Part of a small language model's weights: 3 heads of 64.
Each number is 500 + 40 x the weight over its row's rms, rounded and kept within 0 to 999. Layers, rows and columns count from 0. Numbers have three digits each. The size before them is the row's rms in percent of the matrix's.

# q: layer 6 attention query, 192x192, rms 0.13, rows 0-46, columns 0-63
# k: layer 6 attention key, 192x192, rms 0.131, rows 0-45, columns 0-63
q0 094:503560525484465514586481502523470568433474575494490543451468509532525431516524492486546464551547509512455474534534473548497590503451439491525457492499511504463512511546461422544499550479469558
k0 090:505408469510508529523473527491506528515492533459452495426461514483493509527572470480495483495488383479552547497459428492585451499539491568526573521468563544488508469506571568470510501507543490
q1 097:504493497447534467507528478482485513464459575532534484554433492501493534485421553475473558522438512606457492519510491540450521543490431484467454517511564461436517530605476486572503523543583480
k1 092:440497429503393536512470506540620512480457514540481523458427498477459472487482446581463493508515462524472504516558552475501532478478466502501491538550556465457482539530526559517457542506540467
q2 098:441466468561551465520518510481549525493520455516464377448452476564539484429586465501521553484504542421507509540501512505495495452487483500488494482482540511517576515472475486500485565506569459
k2 090:544518515526529491551478419560479483503490499529559570442454572521559507460436535480464481484462537447462457475577511519538528536542524511525521493500511552507463555468475489580535518546560503
q3 094:476430488493514567454552497449552464542548452478446527489517453529470480508487497506448555503479439431453522538523573459431511520446435501451488526476442571467481473462527451478485463470544450
k3 090:509548499559520459574472497555489499448512484526539558553559540476469502502501525469460490470488495518542433540512486466547525431519458378516567447523491444548542483415487440495523543509434444
q4 094:531492537529420482502455487456484464480488549574537541515490512525442514506473454522538508484398485565519507465575498482435488468477478494496493475485500505514418473542563437506455437469455542
k4 094:517503444557525513451499538464532508472457448475522535462539486486492455459491508448478490481552560482499478610486593474436417522459549474472515436616495514534496544511423497470529420489477452
q5 100:553492511489472469527610519573542501500481511448517518497435482487436528504478542543432534441528434628473493517469515498511454497506495506551526548528485600508541428520498492529444511485501579
k5 097:472506506516496475454483504472501498531449531429493572461556504499466475540505521532482577496550492504471510559445486515531529586543516545449446516507490554471507542540516474504528557485518421
q6 102:422524519501537456559508461459527518542480487521514455495436472480544516513524497474457512456566552386503481510521519494507505492521456506483505567554482502491468516538464509468546542518518470
k6 087:521559522486467518420521490459551399476509536537474459554525513538487533530473496509509513469484459438527506482521511518550560484527525492556495507529528548475515495478466472555497486472442531
q7 101:491517442472551523501484525546502499547484485469524580494546515554482448506472434499500498470499504489527572470556482557485480434486535515483532490504472505524517531509523465479419435525482447
k7 103:479498513480526502514551473475563484431501464521482484541517491515479456449557472434489563507493476487499440509500599486492463435548549487487559458489498503488554423465450466464535509496428479
q8 111:512503549542516448456528583477481527466505514490527509508472544512547507506500521493480492506443456518471502502524509459502515450488481452461529505462460484526448529472482514478508512508533407
k8 103:517482533442452388462447529473446572437463538451531515522503506496522540436480490549450500524574515559506477529442455484449455439469537467432501503463592500501506513504496506527474390518489478
q9 089:483511475542515508539563463460468566558434507445490558462499461458499549518526485434505530494521487559472589481573436546517506510514485446469519548414517493465538508549505442506459513465465506
k9 087:470498498478474524595502543477476542555495507450531485470485450470502552491489525457529484590522576530493500557499478428499511552439527502496382533469516506484540524587542491429492523488457517
q10 093:493555435532477563537580518484549509469546544488535493520446512456526466502446469533539519521478504523489524505451538509493487547490508520524541514591472456476558525498541541548482505514493486
k10 097:455561475467469549500568496519496525528550503498508510508465483504460475532511516436544453502466501465482451500499535483535503492456511574437507463499566506422471412433502501538469487479512561
q11 100:496512484496543457491460497577530505486530513510462509468541535419473441558477435481433498509445449471502511539499551530476538521455419510495469518460525445490448431491516515524518521482534473
k11 099:452440418535508367476460492509510515433475500464493494559508481494531466438552435512564515550513478477428513465481468515478465502454488452564497400486541559508478470558436547496418529524507450
q12 105:518503494453472465473453495430481524473557449525504481571540511480572529456496498514532507502579605424516525475457480481476524516536520524513547459537515537490504531455494513586551518479549504
k12 110:524510513520455470472556455439557472527451512543470522471495529456584531474471487505448525517512479488551445507531468507502508552459484512492535507432513500541518559447424485546535496482504485
q13 100:464566451469536460451564497521460490518515440471475572508562513595431502536523486505595462511460510500480558509461520489461500455462490423419505476438542466552496473524500548526484530557536461
k13 109:456496473510502473530552611550434490561526530508494493508539421512449531503418489465477527506485467557545552550521490530521517447510532539561533441529414397522459487560526459513517515481490477
q14 103:479484576470421517468559495579470511475475508554462511491547488473551519514495484492513545479501420530489471546445543492484535478557541552470561452498465525505530451506504499441495509519474528
k14 096:476531496567547529452426467563423470482636465488498505458453507515513495471442568526406476533504506428538514527550516552488546495455570506489539498492482517437484459436565503514496526508555511
q15 097:470431497548505533534578468550494538469510456499463435470536483499401578516524550483431497542495512427454544504500499485464468591503488580468476455502557543478443513528499513573455473469550485
k15 091:418578545497481542501493530505565505524536519531463515468447545465439484621494507475440412430520441472485493488544478471514472484484404500504472473486498504509479448540501505441517526444471537
q16 114:527544547467486485473488469531516499493442508597551493497547569513476491454494471473535447510580593437523501543508435491554499457484460440495467457514491426510517548515573494526534557494457582
k16 099:471563485506502535441519551462479484497484495534481481581527488395522481494562494492520479522529483492498566513441449531485508524476494511551367531366452525487509549476565548473531503544495496
q17 103:484466500530510467449532486487488474437532503494471542479564496440456501504516443503465477527465509496475503470515563542479446432566583442438484469474415542484556526512449503495453552436459485
k17 108:516429524496583487471502523535575431533558476447486426518561476441532520468462441544508502481560545514502522497406551464557431498540472464485451509514510494524525500428485503518539452518492472
q18 105:462536565543558535547560478469514456482489468478482535511524408460566492513482411475588498544569483510466550474516483494537486538483524557431522499517399489453524522472521461517516542609447458
k18 102:523518496548493497535511485474577516465570474470555465525519383556510622470532485517526515447530510542509537499464494527474590545429535424457496558434479450475441519526492424520493440501456521
q19 076:585448466467489470488493520458530493552510475474457528560492513492540568529506433511478459489472577472513543455431499499564514470488593525433454487548547552535510444496511541508467541451539499
k19 124:440593458484560467499496557564555487478513486496544492540589472491410545452485501442533512500421567540516494535547477496502477443537470531506475505545470457539582524511535491494518575475475441
q20 101:506494444475438469478530491470523474465491461527470518479521510504597505495490571474540522486515454550503467503443526499528482570562502368541546571533441479534521531501500498479494453486456481
k20 109:459548543503451501496442422527549478448453533558529438547519505409500486487517495507508465526475478571544508477557444455522517463486403588536534537540431475461568525493463469555501498500439433
q21 107:484504522483439486510501420480484464524531535493514467551493480575462544475472516489491471443408479453492493401525475522514486513520576447508450479511475546497409545467570488457494463494435495
k21 103:477554485529555457543509577513473549558491569455479478443495491512514576469605574505471497517513482482503491518445501466439571466489430621549543524485521521496458469525513501401501451470655520
q22 107:419475514534511483466433529449509513523441495453565444567557554497577447492564501462495480504557538526479511530490506497495481489485484482522547484506529551485431495476526519521549513519436453
k22 098:562490484490619533546505487537489560502462523550519492539538565489475487512509475444521505549559416521468469502504493562580539511498438492471479520469482472496501518555536432542516487490407531
q23 095:465519492467556518586504534550502520485532472528535491507539451512436517507489468517524466493464572555508481510541516446498503501458453499543495517443480558461496552488504450506484504496478481
k23 096:531440473500509553534510551512525494580555495453447488493485443489519496497512512540498473468531443537541424476529462468531520483472476471488532495572540468476458506538444533455583489523495488
q24 110:510530425487481457536519447506515551501492450513557520446462525445553551501509511515521488540480484553529439531409453474487577496531430477520456478514516559474552516554477489478370485490467448
k24 106:440498562486462460466447509551631466473525545520549522495489578498446460509544549465506519543508495525474449457426489489481504607550431475523442500535471526475473476468449513509504490441570525
q25 108:510529548433513508498593506549520501448433516527471497549468392451473463532520502469524484512469543541447510505522486554508484543563504465529541443507465534495499499497496534497471447504515472
k25 104:494417526468497452459493677458469463529500493447506483463524433585486509479494509516521484466490437545459521467489493465495422587454600477501539483498525530525446497441464485473509505538507523
q26 104:429484520469596631446553473496602547448629506452507453487515515476575509529494512521489456478483458444516473476548492538523449497494521516456476519562516522518494461518499541447463485478454491
k26 095:510530483480585565441567529515475562491586528497534470480481515478448479435514457493541574489529507487478519491507501472594486581486540513477441494499418420516528532509514483519553501438516508
q27 103:551473485513433496491445493431508512417426524527541546511572476398539498547527520484403452521519509527409437471488405531488493465454478551493503540464464510544519475564438496543538484459493521
k27 105:526436497498475570439515485491436495469527519482528539519495497516497514511427454509503565504511559494511510468412470477470537537563531406499478523490481545546505467432452487414480573616519511
q28 106:562583528481467551419509474524453465546502506479470515487511541465547549474485499572500528413503543512475549532497515468468498463504401503520495514508476484419488483514543507419512519441495555
k28 103:531477588515487479481482490529471450508482495505440567470534501519491517526535457469457456525516449463525557500491417485557436454375431537513559554457515531508515528557513480527501456486544514
q29 105:489514487556513580525536475510465638492459475564525531519492471508472499563482506498472471464502549516463454537446515465488428387534512493472513455513498537514471509507506595470491507465497500
k29 094:464474585488528487499494538483464516553589506487512510486515471542521533538490484443478517526467582506561429356434520506473465480488470482515517523498550551498464531449475474537532449496539490
q30 103:494524500486480483497519566545493534461456446480514471509532486475515479517547545522516447527478436476535502523475463534584456430454532400562503423493519437451541551449531568482472389464507435
k30 106:541509525503475500463510481571478508530446458512473479548523476499393546552481523466567452525477587517481505514539538516533562481495434534528542570425516505466521479462459510499488530463449585
q31 115:498483556504559509503536526469485422489487572469478505422487537475500543470522473479519549468486429449522534499455516510467473591462446487506522498521522412519506577509534525527528494461504404
k31 095:510458467486537504453528537498521545525562535464440495535485546548538479522539466533520474473524498487474479514515514486431566605488533477502514515502523503442481559497530517473494437468556508
q32 097:493482564469433512499473469460488391535475495416550533519485433552461469549476481522541518511485481479489469579453504473523570464408459499507488498529489511458495447468498545590462533531505490
k32 087:551533445644569491552468483456486548429477489538502467508528463537545477463532510524532488490455537472500580524469608542525414466489530497445519455573501509517540432486496520524520475451464555
q33 085:422519468569530511476421494530506471475553584460481490505550497496424516476463410525533547449514503479486536483467504545541534423504462464486504504539437525480440443505559527500412425487464513
k33 085:489511513468543509513589484515476480464568498510569584516506525375514517522404459508472475569505491540468552532444514534475483522529478552524490466472572418469502485487477506441531557560438460
q34 094:519540452492489565485521547547498472556469461500502540500459396500488470624474483475463485552532483497441516481547433482499496551441454427481503485496509494511442442559500487483516501545518432
k34 098:479462527515525460504471502492500513467481407505512461564518491527480516498551522573535406546468572534505489500533509551517469451546492468563503486516581481588527542508516507485479565508499535
q35 092:588451488441467466486453524491562454553507504463513470564505449474500541505507448528496448531499481573548496437462509479539525483481535553499503483484487523512496504460471497424520394405507520
k35 087:459501443505504487541555522552547507519526543509478526471490441451511532462485550504461491474470500498511523538473557486480471476536560478527563493538475545474449507533567466520433514495463458
q36 102:545544487500534489481486501508455486524542590527511490544559480505509486514476440486533438502425458559516503530480479557522508455531527417550505432542469486537474487507542505516479471533493456
k36 095:539488523450497447476456487468442466586516516465545478510547465482495483472449466533524499512489539549490464549455492427423484526554494463439470501455525449511608462413529558508513500525503490
q37 106:456508540546585513533462478497491489490595530500467490465412529533521572442477494505542526532504501508433401446467517553472483545496495519515513492538511443501542469442505566520524533513523500
k37 096:451547523472577422502542564502503483466536438448486493504557525528493479414494514541543503506559464508485481407533476513528462531524516519441464475521600537492550468524509530473512466432553511
q38 098:504530513472498444444532463515435472518503495542535524514467473554535526456499437500480566502393452521483509537557492490464441426500445510387492494451512474540474481451480483510472450521531462
k38 091:509526500527593445554501521491459477442501506568565538548545445479544459408491514555513460483504574529554511539512499513479487466490504443497500504512480476592487487488504515478545434510445467
q39 098:542544526559478515463494442518518531492519471458475466516515505528464516552445412537511437481482453532454515468449460462534578512486508456470512515530471507522516468549480486493499548490485458
k39 084:419480465518510541539500513559528508498545434458558538502520496492457537469486501492508464434599525565531424519521490475477451550536556502387531472545468468500492471484553504400394403504520535
q40 100:466479473526567545497419557495504535483520422540463431532476502480457468538529496452553430498470541494546422488501509490512501549539533480495500429555467490531473455484482537494522475490515472
k40 095:509507486351520552485441495487500520551487417544544540483476551549524482543462490506463527422552472526531484506464440491454498517473525525502504434502501517483566489558451541516567442440550551
q41 097:498558529475530435432503538501544544579487537487553528516537552497411475472485461448454476463481479513492523482506483531474507423495465574428496502461445544539500484461473477500475463515512488
k41 102:452534500535561471431533497489493521466524489501527520511486508479528580507531490455570557510518508501559516538478545482447470502533552498498504392550439540487526460545500506528476453485463413
q42 097:566466514534499462504515528432554520550504502487576519469457437430432518468584448514529518447467569529530479486505541560499488466553467516449489467532505546470510505596503423451475517416582505
k42 090:488446493500477500536499517549544463519494504414561542553561483478499492539458500481487433460497570461500481477456496497419449479462505496518508508489476424521551553493465500578489444498487426
q43 093:520560559442553487418493576461470477497498520515519485589517526526518479445505469476487476541476414475496471523490537399488466508436496450524516495531482500469443511513544446505515560516594498
k43 099:526582462511545513485526553531530467581510512459460454556514559513553528539459519495514523535424495502520475588412407469542452587488452534435457595541505475455475529466515485526493496462510512
q44 102:450460542507522599541504448453416491452493444509486447485473542468431560501508437536454528453499466543503542502519510524529543499467539505544427578441506452470485510542510540453461485493540511
k44 110:500437591448561491546542488504532500525511567473417518500524495461570558507461478452503461474512446460429448486435500508575530477496460494552487536447511523476530488502486507545501520512485521
q45 096:460492457523610462520464469491513483447491552459540518586576528461480487480466550509556578467551512558513506499476501467504484459507427481541439530482514473433485467433457554478530452468472493
k45 097:512445457540547493514512450498508526406532461499516505519465557490576431455441502481538440511551551506466552548482466466538464537456440529523502514486554514544547554488481507546462476505526466
q46 101:527479565465428546577487496492524592439429459543486545433505556518496433610452517539597418472460493503466466493491506513515503493518549411498489574517511506463472503515481558480478564459558463